{
  "n_layer": 14,
  "d_model": 128,
  "n_head": 2,
  "n_kv_head": 2,
  "head_dim": 64,
  "d_mlp": 512,
  "vocab_size": 512,
  "activation": "tanh_gelu",
  "norm": "rmsnorm",
  "norm_place": "pre",
  "norm_eps": 1e-06,
  "positions": "rope",
  "rope_base": 63300.0,
  "rope_fraction": 1.0,
  "qk_norm": true,
  "attn_scale": 0.0875,
  "bias": "none",
  "tie_embeddings": false,
  "parallel_block": false,
  "extras": ["local attention windows", "a norm inside the MLP", "value embeddings", "short convolutions", "an embedding shortcut", "skips across layers", "capped logits"],
  "init": "normal",
  "init_std_qkv": 0.0406,
  "init_std_o": 0.00768,
  "init_std_up": 0.0406,
  "init_std_down": 0.00384,
  "optimizer": "ademamix",
  "lr": 0.000865,
  "lr_mult_o": 1.67,
  "beta1": 0.9,
  "lr_head": 0.00743,
  "warmup_steps": 249,
  "schedule": "wsd",
  "decay_fraction": 0.839,
  "decay_shape": "linear",
  "final_lr_fraction": 0.1,
  "batch_tokens": 16384,
  "seq_len": 512,
  "doc_mask": true,
  "train_tokens": 185300000,
  "steps": 11310,
  "dataset": "wikipedia_en"
}
Each number is 50 + 10 x the weight over its row's rms, rounded and kept within 0 to 99. Layers, rows and columns count from 0. The size before them is the row's rms in percent of the matrix's.

# layer 4 MLP up, 512x128, rms 0.135, rows 498-511, columns 0-127
102:45 52 60 36 46 48 36 35 73 53 44 49 45 49 49 52 56 63 53 53 65 40 45 49 42 39 41 59 57 31 57 41 27 48 48 49 44 42 56 42 52 69 57 48 60 50 48 21 56 49 46 60 30 59 48 57 45 42 57 49 42 48 53 57 39 47 62 50 35 36 48 28 47 41 46 49 38 49 46 35 58 44 67 52 43 27 51 45 58 57 59 63 51 58 56 55 55 57 51 69 32 63 41 40 56 39 56 47 47 30 53 31 39 47 42 28 56 51 54 45 52 53 50 22 39 51 49 46
104:61 42 54 76 62 54 35 52 67 56 25 30 44 64 41 74 57 68 66 38 46 46 56 55 63 43 55 36 43 57 41 58 42 47 50 52 52 48 48 47 42 61 52 45 46 61 64 64 46 43 44 20 55 47 49 46 53 36 44 54 38 66 49 36 44 53 52 42 33 61 48 42 42 65 51 52 42 38 60 65 42 50 49 45 38 56 53 51 46 29 53 44 45 41 59 60 58 50 46 55 56 61 55 45 54 48 46 61 50 59 53 47 39 40 56 51 37 44 50 24 51 50 68 46 64 55 49 34
086:52 57 65 40 44 51 43 47 57 55 62 52 60 41 45 63 39 54 48 56 66 36 57 64 39 42 42 46 54 69 30 55 41 46 74 51 44 46 42 60 47 35 51 62 54 33 57 36 46 62 75 35 49 50 35 52 48 43 53 58 55 73 66 37 56 46 49 62 49 36 63 61 49 52 52 43 56 52 60 46 44 51 50 47 49 76 57 63 43 45 55 40 51 60 50 24 42 42 53 54 62 47 60 39 55 46 46 44 51 58 56 39 50 65 55 42 40 47 59 33 40 28 58 42 52 57 70 51
102:50 47 47 39 72 49 44 50 46 50 50 36 51 43 45 36 38 61 48 38 55 53 55 64 31 51 51 42 36 64 44 60 41 41 56 59 51 49 30 32 42 44 44 46 58 46 61 33 37 32 56 35 45 55 39 47 40 20 36 58 58 37 56 56 58 59 52 40 35 37 57 61 47 67 32 62 48 51 48 48 69 50 38 49 65 38 22 52 52 49 59 60 39 48 53 50 57 63 59 61 42 50 43 53 51 41 54 48 50 57 65 57 49 44 53 59 38 47 47 52 57 56 61 63 30 47 51 35
088:39 38 49 57 59 59 68 36 44 49 49 61 44 48 51 57 60 45 54 63 66 36 54 69 46 55 48 43 52 41 53 49 52 40 60 46 42 50 48 40 53 70 40 44 53 50 52 44 50 42 70 69 54 58 55 57 61 58 32 52 48 41 40 48 58 52 76 40 55 50 45 62 48 35 45 52 57 52 66 38 57 51 59 44 75 48 67 40 70 51 60 45 50 59 55 50 69 26 39 58 45 59 58 58 50 71 52 55 55 38 72 46 38 60 53 54 48 36 64 47 38 54 62 49 66 49 56 67
094:67 43 47 42 54 61 52 38 61 48 27 45 35 57 54 65 36 48 53 58 50 49 71 67 40 39 50 60 61 50 48 37 57 30 45 47 43 41 41 34 33 56 43 40 65 51 60 43 54 72 52 48 51 58 47 55 39 35 38 41 56 40 45 50 60 56 65 49 70 52 56 48 54 54 42 45 53 49 39 52 38 52 58 44 31 55 66 50 72 44 62 57 44 54 54 43 63 52 67 66 37 48 46 36 47 53 52 39 58 39 51 29 38 30 55 48 57 49 49 51 43 31 51 59 50 47 69 60
100:51 39 40 44 56 54 58 35 66 41 30 33 50 56 60 49 41 56 57 42 49 25 57 61 51 37 52 54 40 50 52 48 47 46 39 44 62 65 50 46 61 44 66 54 47 53 34 57 55 47 58 53 54 59 54 65 66 40 51 49 41 51 48 46 34 69 51 35 53 48 61 36 38 36 41 48 42 47 49 42 51 42 75 57 36 36 50 36 38 49 64 64 41 67 56 49 69 45 44 64 35 60 42 63 46 48 40 60 52 33 40 43 44 65 62 40 68 41 62 36 55 60 53 46 51 50 53 62
111:57 65 41 52 44 54 45 42 65 62 44 43 39 34 44 36 41 47 50 46 66 43 54 53 57 61 64 64 50 47 51 55 46 45 68 63 58 47 45 55 50 68 38 27 56 70 51 48 38 41 53 56 65 57 47 76 48 46 52 62 38 43 54 41 51 39 37 38 43 37 51 51 44 50 49 30 28 41 38 62 51 38 45 49 58 45 37 50 52 50 36 41 49 41 57 55 43 48 63 40 51 47 45 49 57 49 55 66 42 40 54 36 38 67 65 48 48 35 51 36 44 30 49 23 55 60 59 42
105:48 52 64 35 55 51 40 51 74 51 53 59 42 47 59 73 26 69 64 54 64 57 47 52 66 53 61 48 46 75 56 56 45 47 58 44 58 36 35 48 55 46 34 41 51 53 49 39 61 52 58 64 44 53 55 39 64 57 47 50 45 43 55 55 39 63 54 48 62 67 63 69 48 52 48 25 42 52 47 71 38 44 49 54 49 45 69 51 59 53 72 59 44 68 62 59 46 54 51 51 46 51 42 63 50 50 51 52 37 29 60 47 36 54 50 49 55 46 51 47 31 61 57 39 46 38 55 48
093:48 61 50 44 35 58 65 52 48 37 37 47 44 49 53 43 52 59 80 49 47 44 56 57 39 55 56 53 53 52 33 73 43 45 59 40 57 30 33 37 45 60 62 31 52 32 50 60 44 44 60 54 40 50 62 54 57 58 35 49 44 51 50 42 52 45 65 40 74 66 49 62 60 57 48 57 29 34 49 49 47 42 54 43 67 57 49 56 53 37 48 48 52 53 58 44 52 50 50 46 63 44 50 58 40 55 47 24 39 38 51 49 67 53 38 48 38 50 40 60 55 32 60 47 47 72 61 40
097:41 48 53 49 63 09 55 38 67 59 39 57 48 46 47 69 41 68 58 46 61 35 42 49 51 50 53 52 47 42 46 63 56 43 59 38 55 36 40 44 48 65 43 31 60 62 47 50 52 38 54 43 36 45 66 35 55 61 64 39 37 58 54 49 53 45 59 47 31 33 44 53 56 53 60 41 46 57 45 54 41 43 58 50 59 61 47 56 66 61 68 38 53 50 55 51 40 50 57 52 36 53 50 38 60 51 51 55 52 38 66 53 49 55 42 44 46 36 44 63 33 50 45 35 73 46 57 36
100:58 51 51 58 59 49 39 51 44 54 47 39 46 65 46 47 50 43 61 52 57 44 65 50 49 57 50 52 48 43 69 68 44 48 39 41 41 54 49 20 42 48 43 56 48 68 47 57 54 45 60 46 51 65 37 47 66 33 56 39 48 62 55 57 39 64 36 44 46 57 57 46 51 51 42 48 39 46 46 39 40 36 48 57 65 51 63 48 54 45 45 45 48 55 53 66 40 48 52 49 44 64 52 56 47 31 33 42 52 52 75 22 33 37 69 53 60 38 72 52 35 52 48 38 48 68 71 49
102:46 40 48 45 54 60 56 41 49 56 43 62 56 59 36 38 54 40 58 35 46 59 90 62 50 30 49 39 52 35 70 40 41 56 48 49 49 43 42 45 48 49 49 45 55 47 61 50 31 38 45 47 51 68 58 43 53 34 41 61 51 45 51 38 46 48 59 32 69 67 48 53 56 47 46 42 66 45 61 47 54 53 61 49 52 45 45 53 64 36 52 61 51 40 62 52 41 50 55 37 48 44 57 40 58 34 50 42 50 46 56 09 51 41 46 48 36 45 56 50 47 59 51 64 61 51 63 51
098:60 43 68 54 38 47 57 40 66 40 63 40 66 52 34 46 42 42 60 58 53 33 65 59 51 48 60 33 49 26 34 27 39 49 65 37 33 67 60 49 40 51 55 41 49 52 57 49 47 59 48 63 53 66 45 42 46 44 51 60 55 56 40 44 38 44 55 41 46 38 50 41 49 59 32 57 70 43 39 46 52 45 47 44 41 36 68 53 54 37 52 63 53 48 59 46 62 53 68 39 39 40 39 47 44 54 51 53 47 32 59 55 52 39 34 50 45 54 60 38 41 43 64 65 61 66 57 48
# layer 4 MLP down (transposed), 512x128, rms 0.14, rows 498-511, columns 0-127
102:47 50 28 52 51 60 63 48 47 52 74 65 36 51 27 48 34 56 48 25 42 46 41 53 58 50 41 44 50 38 44 46 51 51 57 54 49 54 48 47 56 65 35 57 34 47 52 52 51 52 49 42 40 59 56 50 42 44 46 57 27 50 46 30 52 36 71 52 43 38 46 48 43 40 51 50 56 54 51 47 54 46 48 59 57 29 53 34 58 66 35 62 32 51 56 43 48 44 48 41 17 53 41 53 45 62 79 53 49 52 51 48 48 51 59 30 55 50 53 64 43 50 52 32 60 48 59 60
106:57 42 68 59 57 56 62 59 30 53 57 41 51 48 66 57 59 47 42 61 48 47 48 54 59 49 63 49 53 54 52 56 58 56 47 33 47 61 42 26 49 67 59 59 40 52 47 52 35 41 56 52 59 60 55 46 57 50 78 46 42 71 53 51 52 32 46 54 31 70 43 58 62 57 52 61 41 33 40 55 60 41 65 44 60 51 40 56 26 49 58 44 26 38 42 50 47 47 57 31 50 61 56 41 59 48 42 54 62 56 55 61 58 72 45 53 39 68 61 60 47 53 49 42 59 44 56 58
097:60 57 59 50 45 47 49 49 55 78 47 48 38 44 63 64 44 53 47 33 48 50 55 22 43 57 58 33 38 20 42 55 42 70 49 51 54 44 59 63 57 34 50 46 64 53 61 57 40 37 38 41 48 42 67 61 50 55 40 47 54 38 41 52 54 51 43 11 59 53 59 54 50 41 46 52 51 41 48 65 45 41 51 52 43 51 57 63 32 52 47 55 56 40 56 45 47 41 50 56 40 37 55 51 46 47 53 60 42 28 47 60 43 39 45 38 49 60 52 64 73 53 52 54 54 55 53 42
092:49 47 48 41 63 17 29 36 50 29 58 54 28 46 51 46 55 57 57 56 48 54 22 41 52 51 54 33 46 40 38 65 64 51 44 50 47 53 53 65 65 47 31 56 50 53 59 63 47 47 68 38 52 55 51 34 52 41 54 70 50 51 55 48 57 45 59 47 48 44 55 42 48 49 48 49 53 67 48 54 40 29 44 56 55 61 57 45 55 34 32 42 50 33 37 32 64 48 36 47 56 48 50 51 61 62 48 55 40 48 63 60 56 59 46 46 44 65 50 49 60 41 50 55 65 32 38 53
099:32 59 45 59 52 59 58 38 46 57 54 45 62 45 39 66 46 50 46 36 32 47 62 52 60 41 40 48 61 50 50 45 48 52 53 57 48 48 39 65 52 50 60 37 51 48 57 27 52 47 56 56 48 32 57 47 38 58 69 39 49 48 57 57 49 46 35 60 63 52 53 44 59 39 51 46 52 63 45 70 53 63 34 72 52 52 57 40 37 62 52 58 43 48 31 38 46 32 47 55 43 56 50 43 48 45 62 48 41 74 49 38 36 43 49 36 56 11 58 53 43 44 48 57 30 54 52 41
096:55 44 42 37 40 55 58 48 79 60 50 43 59 59 73 36 48 58 48 55 60 73 42 39 55 61 46 55 34 62 40 49 62 61 46 63 41 49 68 68 47 48 36 46 61 60 48 46 37 27 38 42 41 70 47 56 54 60 50 57 57 52 57 38 48 51 43 49 42 54 54 31 47 55 49 37 54 52 51 58 49 58 60 44 61 43 47 51 42 51 61 48 48 45 53 80 59 39 37 59 53 53 55 39 57 49 46 64 40 49 53 58 65 44 46 54 52 72 42 41 63 61 68 57 64 38 64 48
093:52 51 44 51 50 45 58 45 39 54 40 43 50 63 48 44 50 38 52 42 58 50 55 38 45 35 39 49 54 53 56 25 47 43 47 40 50 21 28 57 72 49 48 46 58 69 65 38 48 46 48 69 51 46 55 62 65 55 59 45 46 52 44 43 55 37 46 47 70 58 59 57 57 42 46 38 35 72 36 43 36 55 44 61 62 45 30 60 40 65 45 63 47 56 40 59 51 47 40 38 64 69 62 51 58 43 57 50 48 58 50 56 54 61 51 44 39 62 42 47 62 79 50 63 59 50 54 55
103:40 65 40 45 50 53 49 46 52 42 45 44 54 59 42 54 39 36 45 66 49 59 49 60 49 69 58 44 46 50 46 43 27 29 57 61 67 43 57 53 46 48 32 49 39 54 43 53 51 46 39 56 62 47 63 56 59 57 69 63 51 50 56 46 50 41 42 44 59 36 47 43 46 57 64 71 61 48 35 48 42 60 42 49 55 48 27 54 54 57 52 47 30 44 49 53 54 44 63 56 54 57 31 50 37 77 72 49 35 49 22 40 56 57 39 66 58 43 63 43 50 46 32 46 46 37 52 49
102:33 48 63 49 57 35 67 58 51 36 49 40 52 53 66 48 44 34 55 35 54 49 64 50 48 63 58 59 43 39 43 45 47 52 56 49 50 66 53 40 55 50 47 46 45 53 34 37 64 46 46 62 53 35 50 50 28 57 62 33 44 47 61 55 52 61 53 33 37 48 49 44 47 62 52 42 35 47 53 64 56 70 47 57 53 46 52 54 54 57 55 53 50 50 60 45 45 40 56 84 49 52 79 44 34 72 51 51 36 60 66 52 62 53 65 60 56 42 43 61 50 36 34 48 35 58 60 49
100:49 35 37 43 58 26 65 64 53 68 46 50 52 58 51 42 59 28 47 39 46 43 43 46 58 42 59 63 46 57 36 53 38 41 57 50 36 66 50 45 58 38 46 60 57 34 45 66 68 50 63 70 62 59 37 52 62 47 36 46 65 49 59 68 46 53 43 55 40 62 49 51 55 59 70 55 46 55 69 42 49 47 41 46 57 65 46 31 52 33 63 61 53 69 56 51 48 68 48 51 57 69 39 56 55 49 43 49 58 37 52 63 44 48 51 60 63 52 45 61 33 43 58 55 46 43 43 54
104:20 68 53 54 36 14 55 58 63 42 56 80 54 53 49 42 60 52 59 51 50 52 65 53 56 46 44 35 37 32 56 43 42 39 46 51 46 51 42 39 38 42 48 58 61 46 33 37 62 51 52 58 44 47 63 51 52 76 54 34 62 45 54 37 48 55 47 30 60 45 59 49 47 51 47 47 47 48 60 51 51 47 41 46 45 47 38 68 42 51 42 47 41 61 44 47 31 45 54 52 39 39 51 36 57 42 46 46 37 60 45 48 48 29 62 59 42 46 57 58 37 39 48 50 49 47 62 57
102:40 48 33 45 48 43 45 45 59 54 51 40 61 53 59 65 49 54 56 51 38 53 42 57 44 47 52 49 59 63 59 62 48 55 48 55 35 33 36 44 62 38 48 47 54 59 49 31 60 58 53 51 53 54 45 67 65 42 57 48 63 44 60 63 40 40 53 53 57 50 35 47 34 44 44 49 40 64 37 45 41 55 75 55 59 29 58 48 55 47 49 36 54 61 48 53 57 56 48 38 37 38 54 42 61 51 47 63 42 46 39 99 53 57 45 51 53 26 54 33 49 51 53 44 61 44 55 43
098:49 42 47 35 30 40 35 41 45 47 38 30 58 54 54 52 58 51 41 64 45 47 51 52 45 58 43 46 58 49 58 47 45 51 43 44 42 68 58 62 58 38 56 51 64 38 62 41 51 48 63 42 35 32 59 59 53 57 61 43 51 32 50 55 41 58 53 48 67 67 28 44 34 42 51 34 63 60 50 25 48 48 40 51 26 48 57 55 60 49 57 49 49 50 23 48 56 44 55 64 41 61 32 47 39 64 55 50 45 64 52 48 42 53 26 61 39 40 39 48 37 52 39 49 54 50 63 56
097:50 42 46 56 55 42 54 60 50 46 64 48 27 43 47 28 45 40 62 56 46 51 50 50 49 46 72 58 54 47 53 32 41 46 42 46 38 56 47 33 48 43 53 58 35 58 53 51 71 47 30 44 56 32 46 73 63 51 50 50 52 35 45 37 55 38 48 57 46 43 44 52 67 35 31 33 44 66 59 50 23 45 34 59 43 52 54 49 58 41 51 53 53 62 59 47 29 64 34 49 59 36 51 53 32 47 60 54 63 39 46 42 54 54 42 60 50 57 49 60 47 30 57 41 55 47 56 37